python train.py --n_layer=14 --d_model=96 --n_head=3 --n_kv_head=3 --head_dim=32 --d_mlp=384 --vocab_size=8192 --activation="squared_relu" --norm="rmsnorm" --norm_place="pre" --norm_eps=1e-06 --positions="rope" --rope_base=1020.0 --rope_fraction=0.5 --qk_norm=true --attn_scale=0.3 --bias="none" --tie_embeddings=false --parallel_block=true --extras=["some layers without attention", "local attention windows", "gated attention", "value residuals", "a smear gate", "an embedding shortcut", "learned residual scales", "skips across layers", "weighted sums over earlier layers"] --init="trunc" --init_std_qkv=0.0388 --init_std_o=0.0 --init_std_up=0.0388 --init_std_down=0.0 --optimizer="muon_variant" --lr=0.00915 --lr_mult_o=2.0 --lr_mult_down=1.5 --beta1=0.95 --lr_head=0.0103 --warmup_steps=0 --schedule="wsd" --decay_fraction=0.791 --decay_shape="linear" --final_lr_fraction=0.05 --batch_tokens=[16384, 32768, 65536] --seq_len=2048 --doc_mask=true --z_loss=1e-05 --train_tokens=139600000 --steps=3592 --dataset="wikipedia_en"
Each number is 128 + 32 x the weight over its row's rms, rounded and kept within 0 to 255. Layers, rows and columns count from 0. Numbers have three digits each. The size before them is the row's rms in percent of the matrix's.

# q: layer 5 attention query, 96x96, rms 0.172, rows 26-90, columns 48-95
# k: layer 5 attention key, 96x96, rms 0.187, rows 26-89, columns 48-95
# v: layer 5 attention value, 96x96, rms 0.157, rows 0-63, columns 48-95
# o: layer 5 attention output (transposed), 96x96, rms 0.354, rows 0-63, columns 48-95
q26 107:092094136102141114091118150089090122123132084149135105118183109042129184120167097116174125140138094118162120108144057138143120154161142156129098
k26 108:122131169122162132114183080109099181133129175134179117156090128152115100113123116146108160187126124156127101133105064128103183130177165109149131
q27 108:142086111145184129124118120098141138106114112115152142138130084123172114153106149162140106120191104096053101015150123154120149107083119131129038
k27 091:122141105091111135168125111139130106057097119041190166101190122185073105113121075132125160139137112112158106153127140124134118081152169134189158
q28 100:140177112115145174123103183131144124128082145115121162113117118106152160149085115203149149076168053127091117113118141115108109112080184187127151
k28 104:149137112170161138122073164096145111119163135159109150108124154131137215108087154160144121129161213161078088135154092169127157130120145127036129
q29 091:139128121092131098168185130089132150055065144086130089124085140138157121120161130135167146083131106150168106167104142132111145137186128099114106
k29 080:061121130111229129113117098115107114139053139132093111105136148094133155188144163113108133132111171111150100142138192129118107129117090107128152
q30 089:117070111135165093127136097153137129090198096163136090133109094133168103116137162144134111075112129144191094165117129111139091100100110119110098
k30 088:171125149081120121121109152097115170124113120124069148174092130124216127124145182071149145120149129170117124126091120115189126038074100128137141
q31 113:117159188154109112106150124127124090150129102132086144124158188044080143110122132121120098134130102165148115120118139092022101126120105107139127
k31 082:131085110160122071106135106089086103140250084165138125071098105094078105136114123152143153131147069044110110090143093148100156150154160143127136
v0 106:137135140106132110132064187106094136133125136124126173127109136150154127128111130104118096106171150134143172166182144093178097119128141077094149
o0 109:134097133124200055128120149133119088083106120164129136123150122146170139054168102205114051075097100138082142154168181080133153171142159169086182
v1 086:143172155090109164079109200102121100126161157133092168139101085094113166172164095152142084081128113154130113172165115158101102149111161144115082
o1 105:092100108183068093118163151028094134111118117143205121103081097103126140155137121126155086110125121118140139129123126103135200150116146145117084
v2 106:127142129115134085138092125148132090088153138127138145157108182067142150115099093120137173157150160077180110095112099189130198114089164073098148
o2 100:115134114085080139115150147112159152074125064173060135132116127159082106177145185049068072126149153161158140118118105152123118161174121110114177
v3 100:127138106123111159162114092149148148142105152147152108166172155194139156136045105120170137167081139143134159127135143217108129117173087087156108
o3 087:106135091037097128066109149116162116108114062028128074148145136121154102118140161187090173149143121121126151109144144163169112138098142114148175
v4 113:119087147116149237122088101111087117170084119112170118092155145195125104120090121165137133090082094120090185109132126051156102124129150145099167
o4 104:110092117135213130108162132109098141166147165099180095144147131072121159161077193144144067110149137105094072130080164103202088125139158156104101
v5 106:103104156129155120114122094141124107149082175128132193118107137067122113105112128192113148094070137145123131105159133105166110093110125124090167
o5 101:145106089132215135111095124131141118210096081092092088093163084168132217108135128075074134100158083092116124117119155136113179140148133164125153
v6 107:062124111137164136154115089205135136165097136133195124156138096169082092089091122157143147073155123125152125125081148126124140083125054116179195
o6 099:118130141121160191130188135135141102136125078096135097124142223149166164124140171101138147158097128054089057150113137131150153137112093142141145
v7 090:164127140155136142124096118132141137150074120162104077107157160140092107113122155204033105126218128112109108126086115144162133131107118127113115
o7 099:108201107122147138127145115138125175098135144151199073152104142117145119128104153113156137116163076090153165185152150084136080114133156118120177
v8 111:125125133135167119148140125065095114159119151119120075113104132145130093128157116084144101177062194093057082161156201102125178101090003179102128
o8 098:106100133140130122126053114168069145121140060166129141064132185159163110172106155138141148136088140120152184053154118144151112109101126150102116
v9 113:135119054149118123163061129160126125082141137105099076125117128106137114106142125118109118029123155143160142117094190061115161104126125106137169
o9 092:081136165097187090080106091119070160120107168094087090127119209105160137157102086148054129143133152142083144174171109092170075094098054171146090
v10 106:148070054167139107091118067159079135098091122137127113100109148087129165153140139149130070156213082166201149100071155125104134132093161139123168
o10 099:178138100131176127101137153121145094166142131123125143095145121110154100133090192165098219182063161121161103130164124117155152083177068137146060
v11 107:092213135157137135121126136153169082148122187134157097161112104211166150092125092122093137116143090149166124105117100113147119089140073143138144
o11 100:149170121156130129126131167092130108153111176135163137121080142108112152167154086103156154091127110114119152113114095164071125131106167072179177
v12 091:181137141169152100148132096130103064123109131129099057133111150102095140102169135108107169113135171153096113095161138142140151185082160140125067
o12 088:117101156189133139149171099074090187133142186156112160105164089131134098128144086101194076144126103157080156098169116155128097135120104125189111
v13 101:147119096095090139128083155129126124128148127111148156137130083126121127116168134054173156121055162153131138077172120108139120122098215139093064
o13 109:162101140179102163203081185122155149097174152089063167109146118107157159151146070128171060136110118103123121113120164132139138136132078054098145
v14 105:145131119146150175132092144143034163129134102125118074121133157200162107168129155090122144119138086124117086154152164041140113106169086155127123
o14 089:124087159176196149093114123176113169079124153107136151143177152140151086144102177104115131128082106114113151092132154077112104052090095081140095
v15 124:141150117121131048203092111142092131123101138115131128121126126113080130118127135102117119076133173144209150141146136128085086160113152148116078
o15 110:132109123125090075133098097086114137118125172131119098090167111155093089065133096108137107185126137092109102135173126132172106122195092144117156
v16 097:118144151133155110111108181136163127128133070144164181148088088115103102110133137115151128125104143079160130082137081099153177133127182065117131
o16 110:118163099066091087161125164123137080113210134131127081066114167068162157102140143128158127114156115190145139146096164138111145190152165139124116
v17 121:130157155121096091062176170110125133110148136168095172100146118108154093169151148137149080207175105116097084098163110143115181091082071160119075
o17 111:137173127199120132107118165049111163149089148194097162132143109164096126197165119152121145180164106153112100158101066196111184141144143151135104
v18 102:121164142140115149150153032085072127181151172102114164159146148049138097169089157149118150123168157139190099169119141146116182130145103111195143
o18 104:131121092100133137100134130156154137087136111118150094103138133085164100121127126105091125186163159121070116193135077141053176159178134164159143
v19 106:117078166151070198125099031137067168133157104107134087145140156169164118149155091113137160105166098144110151123129089122123153211178103111108136
o19 109:052107116129178154103170144147125151115130136077163116165170146100128055092129090145095182063080095220174110174150119120121081118122142080183118
v20 105:132149081097096124091129153160136131128171186101103092191133144121099121082115162134106113062032137142152149101220148139130120168175166141149130
o20 092:102120130148123203155180063127112139160073088086114085118153107102128137088072145150129111168161126137082166144093118078135068096071123035178160
v21 115:116119068109155065125216177169190139129117135104135160164120064130098101142143172117135093144140162135085086047125182095139143143130112133169084
o21 103:128148153060096110122130139138101120138180110146149200092126145138082190100156077105151115186185061094120133135101084107114116105157078105162103
v22 111:127199167124124132196154062103152143145124128147120151128137157159163132108105142172094138073101144142111135110135155141145096195101153138071061
o22 088:100089124107100103120170125050090113075077230121132136102142101106156073093128099093125094198124120144143143150180127128118119099111085133146167
v23 100:169153141094150131115137121100116107167156126086160138148115146154159159134170146181164132099108173103177128139147109189155094153124191170173144
o23 101:107122160092166120131135121133175108183171173136137123186128077136138095129138113098164128159121108116075145038102115144131151185116160096116165
v24 100:106088072112105104136099163122133163160083111119114081116185161133132177106058146111090118181138167151111088123142154095150141104101177082051143
o24 091:138144181144180127143120116143146078099202075116174117144222180094113153165190124127087162096157161074165101123104102076149149125140167127142132
v25 099:100157133140149133116135156106192051122089166154097115110129110137140091138088136132187161099069082132068121147139125096107236100106073133173108
o25 101:092163160113141094145166157116091180117132072097141160150089191103089101157167157135173111122180172112129122120100054158089126122053147098127077
v26 117:134106093163080139099122095116128135118106108139124161098108130122164104143087145098156146229146116137167114151188148179127152151131088168169109
o26 113:131112152160149135156199153128173179110112104122089116101138122138092158146143205190107101176116158183147102177092165103085183155107127159136167
v27 103:133200180099124101119148136101166163147183130128136210131153164081138171132120139145134131156177153145140134152182093112126133167109188090044101
o27 108:127133161117115149151134168132174124116100140149164119127115105123075081169131120093073142124113162112145120076133170125176098184147137157176170
v28 108:117183172128112136062142126175126138142130130124163132138119069042133133164200151159128142205108121140130117148143152172141149131125128122195124
o28 104:165156126186124125109202171114090115154140129096103168119086180175112152148145173128136143121161183131107115077154073139069156129118162133170157
v29 108:137099151123110119124206168064164099132060087120120153109129110151126126128151142137162137140118098129131130120174160112098184172154127137154080
o29 109:132072144150099076102098127112124070155205113113156071128133108110112117129099162135145127088143142133135107100109071138107140156101142104123064
v30 111:192133104128155114123149107133078072135103153113149093145120124191123097126133108157134132164179109178171153101098122128135188127192115100136127
o30 091:137149150108108121139112124095113132158152141137077102113142165131120137065097237098086133161112100134129081080204144165109092116126152141163142
v31 109:142139185159107146112106129120150103156098122117159138089131140201127124109089139135188158159074086137101136081080165175143117065084175131119151
o31 098:112142100111195135135108209112155095143112100125098112089091091100146141177072179103202117136112136118116114112136150098112143114144127080157128
q32 084:098138137107097153156209152142130120144116101181139132080144163128148039154075109114135140093150077124138149154126151127121106151152089212120125
k32 062:155083102117147087119064126102127148108122170077120090181099111109106206106159164140078084166126214119119122117119129141140153093097165062122081
q33 100:139163148135103162122150139113109082158118106145127113128144155138126131103164126124164170075096138137090121140124158117112103142115184148160124
k33 078:106109101134147096148110123119143163090136118104142130163106097085122117148089103142097112201156150122152141119129102153149181132158079104123156
q34 080:070115150128139146144098089132106122085163142099162176150110109178142163061183075096146138137168179145175129106121162122127099166095092200153098
k34 062:170106115138125093121174181129111129171065108153087112111152151064112083205115194155140128154099055111076143163144086110141147112150130081094152
q35 093:138090188130153116107153129076163140140210144167135135169137127103124101126126116100133168111119155094121119060174144155095120074161131167206130
k35 070:135188095099119135155073153189089079132061127118121099088144143125147148134109091138121083144134144140124133162080131117176093152059127115160101
q36 086:183147131140172179126115149099175223126125150149082118115126121092106150151098090059130103089118117141165130131101107148144062172154084168094118
k36 076:099100135112094092134136102140101045166115105098172106146161148158154139140146136186122150159126157144111110096171197109094177100116163113194111
q37 096:123079090148123137093159125116084142104160124106147114108110073128148160113139102135101142100237074137096096112093114138158180111071109118125097
k37 075:140145175093152134182101136140228105143091159152103157167129192114113107173115151108130131147083202120209160103125150127127087132173114146154144
q38 082:132106197140122139117165133130149172134126117098176099064113118099114131160120222095153125159144106130141116072147147100129125117096117089067121
k38 059:132148105114141122171134068145145064110091103171105189161117139183100122110133090152132131072136150159127174178094102156143141179136141177124170
q39 120:178150107133120119099101139093116148120079166111133073154114116131153103153156129147116124132175111096116080106133176094164121082126118102101066
k39 073:081125185107180140141164117152156148084106104120107162094083120112074122143096154074140110130171115127157159114099111137130186188136117146061126
q40 107:081129109124091121129173067182134073159150119103145151157177149094126144132096180143151107114134107119110146165147116135115096106142176062153173
k40 061:147107151143150098138112154118232153192183105114182140132091120154194156074146142148138144146122100174107151124108127109105122154090075140123164
q41 081:143132137128052189169157103093073111082068095130128092123137151107076116161130161134162157125187123087147097116107173136145140152167200150054105
k41 067:084138142085140104122113071168093140090132119127107141156080133098130090128126175075106116155165120127127205111126087144157102101146123120115108
q42 084:119140145090115171100138065180159145134190110125113090154081171139109136145148168111118149129149115111092132140133142100133143119169148145058167
k42 089:136151113075133156152135090166119132134104122103078119079106125128147123149154159131073081137171121150126168133137057099151120123132133121042096
q43 088:137103142108157117046133175071098123073119151126103131137086112142122083122116091093113167142126099063136114105117158098171106113119106141125101
k43 076:156151134150105148065151103130137133065079106136079154123088101129111120100135175158106200166140140159108111124156135120219092128140140133038151
q44 094:158104125132105160090107139140156134124098112115088161134126198103213138127094066123131077134219131123077084063138122121092131195090164137156100
k44 119:159094156129083152137121146126162116137149099135101163137155177133188118117124116134175079124172189111124107090139065086045144208110154131160120
q45 105:114176060123167075110134118151120146171112120133150133143142116147104137136093079144146149148100075159052119165160185145149109091104131099177174
k45 099:144147076108161071087139135118164161168083123130128144118168156106106135124072057174140098149169082138063045141139193161117138142095150094145108
q46 100:106178181115185103118118094101192124118123052124057123150137166142151141096068076077125141139153109073166143124127140117135088081152127118107160
k46 125:109165163109204070140096106137213146156143103120042162144173173138139152098098080102152108159124101093157148157162113124136070101131129098175141
q47 102:138086167164105209165166181096128098191124099110119089112116100093091185131116062158143162083087150153138177071144170091096132158136118128144173
k47 114:107116183140112185156184166121147061190142095108119068128112104116090184141088026132142142073083147133165169089127172100092146130154134132139179
q48 101:127165131160081128104141144170092079104080043090096080138135171130162169108096139112151120126148127095066145139189123203122137086101181143122178
k48 122:145158143124078156122144137155126089104102067056083070137129166154174154092109145134136133116161144069108142139172117202118156071097187143123157
q49 101:155096140151101099171145129170116134139149149175126113092138126114133114191104096116157123098116131205093138158127128105144139138129116158158192
k49 121:145110134150098070183160130149125120132127154190142098084148131135138130188079084102151148104120132229108123129117157111153126132112105142130199
q50 095:110142087150123108146081153096154163145175180143068170127100125147169116096128123123119115143139153085156159135086131132075048176142111174155134
k50 127:110180089154098130123088109103135144138126156132110156144075130135158116097102139108104125168141157095126142137066164161067068151141123188105135
q51 106:132080133102146125109124105152154183117090105136097154076161136085155126098109148101132124097071120139094138147122122115162116107143156084189123
k51 132:128114117094159141089118113147159182100080099127099148089177132109143118086139184103150137085056106161096136157091107121157103092125148102175140
q52 099:079104122168171079088158124115111141126081120104163102119100141104155096109199111152118152132126135150096125149125126112095110106144071146129108
k52 124:091118140180150079083176116136124152133064132089156108100084153131138102117204124122124172118124143181131136123114130111095111117102074152098121
q53 117:058119175124167134156123164096100144122142112140133073128133147172090128099092153167171195121180083172137108165124149128058105131088116088100104
k53 120:054120168120156125146152141129119127100155111152130088119116151177100102106082142158160196092189084156132086166142146114029119152080115115097134
q54 102:180106130126134100091127121092175152112137205157144151156076119158132180123187085126100145131137125106125186117190196149119110090142096106132154
k54 123:170106137116125103109131120090156148108169179165154129151068107163120187114180077123121147133131138110139212106165166157129110105132095088108155
q55 109:087062071104076149145131144162168105132132073190167156144167105174117091122151183146108109190102158171133160171137108136087126170094161103179138
k55 104:102087105075069160130148122167183103107151065182160164142124107123119098117134208150103117155124154167136139173119117150079139161115184131138135
q56 111:151114094183196155109125111075130139107174144199140131095166082178160141158063117111142134125134086117181116144179094193146174168114104127155096
k56 129:153121116197160185101138081102109122102140147215163116101124098167177128162032118107117146122156096135151102123166141181175150166141111137116075
q57 104:151128113082171208153123159160172150182138146070082129152096129168142144188161123128103097108108079145117116127142190207155134089130114092151091
k57 120:150137110078159182170111164145171140199156151080095152167154103201126150173191112142107065150126097133106125154154130175137119112124115065158095
q58 108:151106117124121136096102140099128071044179094096201157107116187127073178070150146117167132133164184183095176155106083142114170111112063147121115
k58 126:138119136161126115099098151140122078026184105082198122108152183130100193084169116122141139137153193171077150139110066139132155091113073139163103
q59 101:224112090106076078114107130103079122122138124109155104162190081097129135128165136133173162128131106111113155136101182137166139090121096100142071
k59 111:235115125104071093133137129140078127148115114129132127156139108101122129136181154146191162099108121095127208145132134110166136096119122100163076
q60 126:147075134165100080153089123094132116112176037082137078112128117152115097166208168096105091158154166089132148155166154144126100153159101125180164
k60 114:124102133147103094153101102098163119104171026084133086147112109142103081181192206116131096133126182064128150147131146124134105129194087129167167
q61 113:139118132120127075108087131082171130122081177114190085124141109098129094145087105064164104173145075143111182142117103082180145142142129119103121
k61 122:150113119078141099071129121114211126145085167075170130109107126086118092146097137091165118173140065132122183139110074066182128136155141128093119
q62 103:117141135080122115123073081182185107142123088067118126108098086090109165126128116110125135126160085109154162104170116131120103135124073156160108
k62 115:142162134112097094141055097170116122146062094083145125115111080097099179115115120120121147161147109152146176125156131127123092125100060153156108
q63 115:089151219133162163161145160110123143101126099203088141127094101098110125113192064125190109142053126132149131123070133114150112211127099161140175
k63 121:097146216129156147165151157124137105106107070234128136134098119103111117131190044111150108145117120130147116116070154118142129208112116152108140
v32 099:173156126152122189184141141094109080104109132156128128105098143056125141105136166118137124099169161144052134092126092161133160124161105126096124
o32 110:067102114133135130124134080112136193136151120149118103155149139137126115153119101124127164182130100139155110125110168098134142106080145176167139
v33 114:132089176116116090181153105131136139136086124138109151105086136181147102118162118173107133144099144142114132133095147129135051155117118153128112
o33 106:136175071158119167038125174108104136150106104097152170147190174086090188137109152112132169110150122175090089126177142129135206103142158122131144
v34 101:106119054115131139136147151127048223098151141140139169114125117112142150130157153159039140165127173119115102150096222177115128112100157162155102
o34 102:125148160103080163079137119151243054104126084108100108140113136120138137117108114073234145107115116136146108115135089105143133141154091109089139
v35 105:109117044153173145161129074141111191121116179139102133147118113140174115128045164112067139092009181102079150131152147148139075165154145161121129
o35 109:159170190135091108087116159102144139165140054183179123127126119114093136106202087151159116165200073176132116139110097104123137092095090098171136
v36 101:135065153116123163111097096173102152151142139108164123137136168095152065145195115106141135129095161136140120063138088135096086144173148131168172
o36 099:114184102117143109183122127085145111164112106145107138172144093173099158078047141147139151128122111074093145166078172151126150117102107165077106
v37 106:152095111155098127163097145087084056129139092123128126091162117054151128157124172105080111110094156163106139170090112100145168146127110093109097
o37 108:066175125118107126075169152142154151175091159105120161181108124138127130137183037115190143150165097103130118079153172153086094143137115122141126
v38 094:028128188084096163131157101133160088111098125106109094144132141184115122083068125126047130144108123140116130129180097144112030126097184117134154
o38 102:242140082181187124105073162111100184162127164118160150096144144076153164150147108127182121137124181112147143118056156146130186147165072108142121
v39 097:125146153112133149092179196204136181130118120127087065116126161141104121150099098146174107058146117133112072111185136103140185125150111103090154
o39 100:094097145181153097115057094122134098105154134077189142081047099149144107092103165132121160139153133090161189170096123166107123117104143155161089
v40 104:146139138150127130122135058109143183127125132159109158136105117105149154102112133084143141182085088126146137161088201157138156096180208141089155
o40 114:117129105182127143143135145132087105109104126085141101151138133119162089134138149136093140088165191147107129109140068108116121161076043153154097
v41 105:150093204140126137141114220174106107114097098144145089135147090109130153143138117112134130108033154108099165113197091127116105076172158103125143
o41 107:145166047106115119125090070111140117128159166087125186129110129174121135104150110168129100139152148160145095132086101127157133165076131094086074
v42 092:141151162108164164072145126105107133139129100119139124138124108067074129123201095147180089094057134088173096077133125163117166203123140170154112
o42 105:095091094147101141151146133128164125096140169177100142096134125123202104181070175076157208159169096157137159196101123087127106099085161106095117
v43 114:077134202156138176144151184043094129143148171111117045179129125138119107148127109125126137140176118131158105167158111119127128100132141071125075
o43 096:169112075084096082120153104171143129126120117137153202090146178138105170120128163111105108103093106113085145085131125100101141166130143174142177
v44 106:123155159137128193101105068136181171114120076186090172143139126173098128121129127090145116134128108146193086174195090138151166145131148086139148
o44 093:140095068154113097134168150049083123143124196082164109124092125088119134140137140163092105151133129100103135086088160088133096128151105161103095
v45 104:110082179107168142111112186118118093132163148123142136135148141120158121098082139169171128112078103117092123126040134103127182174105197138146123
o45 099:108143077135152109101152101165156115132093119151132127159144101102124154151171144072127161148154175132147135093178165174124101112112038109128135
v46 103:109118129146130099090183153090129118120137132176102158115128142129160097132124126135146118099182160124051120085093016138126126056132164171088124
o46 109:166124111131147167171065136138128144149117094101165101104115108160063150087131151180073088129115115151191124144194196100161078161115090118122156
v47 112:115169152181177125101097139107123102106143129116143102157109173087117135115113104051186104114165148097087143146157140151099142122099135133114166
o47 093:141118107063111158163147121101167149173133140159127133142164096108182116154132154142073133141122135169137119094110129154151116150177138103159077
v48 101:114121142125125102093100164133136127132128157139113146133136178105162117117167093077093082144147178089145124146116086128106074206070081149106170
o48 098:148144139095158169119176128082177119151119113084134151144139123157103141140116163169148185093120137177096124091119156139107133107120178113163098
v49 097:114165103149149189131144057130098175118112107136130130126124064114107147140109142105062128087068075112135084153146114142148145096115177113170108
o49 111:147127140154090091157126145049105121151145128141073154116088169137146126112124134153169118158190172170145172153135128123087088128151088146085129
v50 113:137123132131148160107161198138176085116207170114124153111149111138159183150149126157132130101056119132169146115095072103142128209104205142163176
o50 103:125109095096147059147099098134106142137084105093114125116134176178110068119126132108133121122163103138095116144188162121073126080161060119108108
v51 103:175049122122141106158155124107149094184132103112161121137116185120095096093089164144155119143144109149131174094125142162150101109155120161130149
o51 099:090196129117092140169086139113135158079123142151132143125123058157192144134142104077089163105134188117152067126106165092117158114103119118071089
v52 091:103095129171135127071169131108162152159127135112145068136110118153190142125097089178056155076071140102116108077117154148109143129127199177107167
o52 093:201179135090132145146078094134124090085138102138130127095155100134053145135118173103210167144151170131185118169100143153156117168171086111149096
v53 113:167096064125156114107099155193149142092119160113151149126137152082123134096084102167122135147133120135193090093157027134113067130109176157120109
o53 108:114121187097142141133143129149100089155179050126099104113105121127087128155185158108150090118139121076081152181123220094175140145152103099210133
v54 087:173084109137126201186128210136110118117181106144148111141134096119097163133147149118108140121138119180124128094175165143141101079181068128103149
o54 091:101169127111097059103146055130113136144083121147154144094157137133116109117108120130096088128142108058111086134069102125107149143089133124128104
v55 098:138118072122185125204154202152145129145109091118097078118156162102138153115123096134164120129116156146171105134109126104112049077103165108098130
o55 102:092137122117098138075110141081141065130138134136208206139136116200129116179166158109084089105131088101110143129132175125126178118178067154108163
v56 108:172085133129150142128098102188133140164114114135118150138139168159135156137172152106176108214170129117112112182152141114151233046101169179135135
o56 105:097181140114122157092182125069110110120106141109119115129145086113134140115095115105100170038101126116180198084079141149104039171144071069180134
v57 099:131110079154108143145101144048139073090086133156130146116132159153099093083115148126144125155176174145141094119116157153111138207187134144138138
o57 114:141198150144140107147155097158085154185134141115113125122165102074144161144168121137107159140083084124151169140108143112154115035118121079068115
v58 093:155133121113131143129130051111116180085128093151100154152136114139162149108162080181153111087170154098193125167131152134101086063165136101110158
o58 087:102146156138115113141104224121144104145118143116173097142144119146080107114104177076087151163107145124099162122093114087157175160107121092103057
v59 109:147081074105121144150155079168096056080104121125144151153090155154069131090170146160162149092159140144135127119129115089105175073168146064129147
o59 112:122110148142177146112075148111164149189161099087094122102161071130172121178120062097112118130079108125133101125101115128191113126121081187139134
v60 096:111140191153167170119116119103082098148078086127141164140111131074147140131118170129069138170091171109174122161071074116117113126096121130072164
o60 106:177161101089124090157152138147117158072130161082085118113206100174122100143144113134177120135142101199123145114184187131157112125124132169190088
v61 088:094129135156121089106167117061137156103131102144104153147112127152148156112133148159072155091161117139127205164145109132159084197147117118071154
o61 098:173112080060134182191075114200100106128114140121141124062099156126103108130086103100113113167116129161130099118117137127101132077107119119216141
v62 092:117132073151111118135184132103104129106079115157139169110097105125086183116081119130126118131158146153083126155209137152148088131065127165060067
o62 102:148192156105101107132097113161137159158102169099094127115180163090174135154149173160104106119083132128164114112077116101112095123222147115208171
v63 113:111130116113130151144136087160128190122082081143126078117159167093165123094116130104143132131178107100098057119086128101140080203129155109200138
o63 100:115102127173126145134115109116110121126189190130117169195139118151085084171165102130156140121111159130122199125178091178088186097134118142107123
q64 092:157146119136132155101107128101169104156063144154161125175125134135106133121143106103119096109110146125119140113144080125144152123139156092126218
k64 067:130135120081170118116148160125150148112077135108056131121156133138117144169077117105050138109127165095156115105175142142094155097078158186163069
q65 092:112066154170111124148120189181144130117115173170207114116084129157090127149174111129173114098173112119151166122078107089111167138114137140090172
k65 070:107130095124085121100136088057156116116147102140096117131120090090131154115180135192148114122064108080102152132115150111097165117107105107136149
q66 084:132150143094130100099124119086178152194155141175163142186074140131148165099103084140122180136156142143161108138088064074169153150122142136112229
k66 063:099112145141109050147173134090125152122158099149146100126140196081096150118175133138133119137175112128142135174080159188134131144180141117131082
q67 085:123041129132168141125123099119132132120134167108163096171132162139159145125188139158157152102187134091130111137150063117143117171105168067110174
k67 081:091147137136060062113132091122120137110188051189133170113085164155161134098097094105187135151114059136093200119122094108162144147156133158113145
q68 098:139121122144137157093158106130105121131138138127120120151138120152093080170133139110131110085159132126147101171136127066097086096071178107110138
k68 074:168054121143128055153152123171094124076090115135178159087097105144131153081075076120116113179183172178122147109129146136171168119084087145116111
q69 106:088185171109167158128080127171089142131115131148123119169151152084136120185102119123063147105121112142159144094158186135088139122170129167108083
k69 091:166156124133226105149082148120198127141137199085089167127146115117122123194084129123124146137131138124161054137134126110114092106063153103133096
q70 085:089076116141129097125123187114103089130140115145177155164147137169126104129131111098086148142146089163089124088122193151145113151111169176095193
k70 071:098127136142086113149117119140183156117170091107149149117115111093113128087134137175165138144184172076113152105111060176190092144187113040139121
q71 104:084127192096185126119088141057147153153184144169127136121158156137113160140116125131099150146107093100140124102113074173150158162184061175122119
k71 097:120158157065086150091151105158138145130206089136175121141174149159156113132112131065124148114134093112133115119103086177128170157167120162082125
q72 096:175193181111167103085085117115147162107120134102107155130127119154149129148081138132140139074158099109176140118066092147129142084135109111132097
k72 066:172099107127173104146132127106143150153111121105142124101064134135146136120177094132145107127134143218127082137101156104119129094119156121093136
q73 081:140109066143096139151163113195119113136094127114095109158144106071165096164076108105108132118148173137086133112107155103104117108125144091150162
k73 097:102119132233143074193098120108119126138102159108117110127113096080094180124173132191137101129132136144150135157127096120118110097114143127214108
q74 090:100097114134143108165151072164169076149067101144069158166124164125158129149099059098106155111141159129118151177111123124098165117099181104136173
k74 075:100107110209129145192143095115136132199140168091141133131151059097175133098162119146122091142107139126131132154192115065064095120140124125164135
q75 085:083053110148141125157118152158103145133150108133150123153110203079124131088130136142123092117061035134098110181139156138126125130123138135127145
k75 078:091116153021120124089136137141170105134153090091133200175175093157102134146115121136090171127094100141119146102133122104142159118135121121045154
q76 084:129118132164145134133112104111149092135095144123131128169049128102106174078150106109092091161137221173158149081102068220117149143116152096185145
k76 125:136093119184120122116051165132070111154136181108142137212086094101099168041205131180112128105118167111135151121139112095140133153085126141164138
q77 098:110145108110173105184192089132142096125171038156130173093099187118113134138075105145112144172071100176172123153140030107095125080134136131162122
k77 103:151137109116128116133143089093127116125086137137103099098141220147159169113146187108103070137112126167106194124156126132075125166188127110186115
q78 117:135084077110200111150138165119133119108102124162155122163175123141060165097158099177071150168117120087155156126158129158112133153153113150126172
k78 089:133106082134104145124126146133104124086167133214138114121117158111131136113149086120130187104131042138166190162140114133195125116115123147170160
q79 096:142020131115121154187128115112152099105104088086077040110066158162102103118152139163117111114114146127108120148150104177093154101094081127135147
k79 104:105105129046161145115125134167125111073091138097053144151126198150064110120132121083117099069154022110115191119144143127108164138121116141104150
q80 089:068142116176119088117099161118083162101135151129150096118212097119160123131077163123061106128126125134140108155058152156128187175099109120140089
k80 114:100138092155141113100120145168090141078129173183080137100117101135086071154119118156122113097162101057135132187071032128147111174092081078177119
q81 087:164104139100132185102129120179199056063098105149145156126160124109131167125106167102068132109150144088104123121133093112147118144122130144142110
k81 115:152154149114138159109154109128157153104126085053162169106136133152148157130101163114132106162149121125154105107144122113110209133130137156075116
q82 104:066052167145153074146088132137123122174131132082126091158162122134100146078097137109159117134105130095166159103160155207169160109130065097123170
k82 103:042085125119169127123110141132118111191099158133093108113179143137085156109109148110179107180134175073166163152145143147160100120073070130124094
q83 098:171131105162153101115107107139119185156149134117091104119058123171087046127173150158159080092109103105096155181078139151138129154142175133113109
k83 100:122133155067209126156117112201140157136149152148143109152134100092144062121127104130062136108137130084109124138096184156105117104109190100106084
q84 072:140093181175141200152165132113136131127095149113111108119113084150136103070145158049106138080119166118109131104145131141137079100124159114178212
k84 110:120159177137130160119244125114136163123119120128129082192178093152153057139061148036153117119117099166110113127132145121164120091137110129130165
q85 097:107181150160130086090148082129091104098089108128124143124137146104139136143117109145105115171109164088114132118179157071159144067117114138134126
k85 101:112163114145152096160090118136090148127113081104082195131112133107123172119143106084089111087118146141165141116162098072089171099168156111105100
q86 089:108094186138125126083151137191188146173177130138156184128162120114157175172152097128089143096166099140159077134077135104144115091132109139077125
k86 092:112146169102102125115093150102099098111196140081073136141089106124136180186163100143152136187110129122119146122108076126234103125130132115162179
q87 098:087144104108166142109179134124072121107132111165163131096104147139116125137203172181152138115125082115172092174134100115084137173095124169121110
k87 108:118120094127166167089112156101070042045148144110134095103094129103115125135139133170139211090129066091164128122104155139129089181079151096136140
q88 104:129152119057109144100140104165163188139182118099172144144172150139106105148068124077138156174138120078107131117172153121081116133152114163154094
k88 101:186127101067114122113110093166179164156218153100102097145060095136146140127082128079119120102101131137114078107162125154071161081110105105155109
q89 092:156101069087155136104063084134162103121109087141150133079121120132058157137106175144145128137069102092080110129149076106110106123105095168132152
k89 099:111187112106182118070108132127139103114133059117088168129180159100091165123098154139094167145141126110112071109132117137105154153115110165116099
q90 096:134139100114095092179047134148109164129147083123097092195096138150123140117172136132130133145089155072127140127137131142113119074098085097112122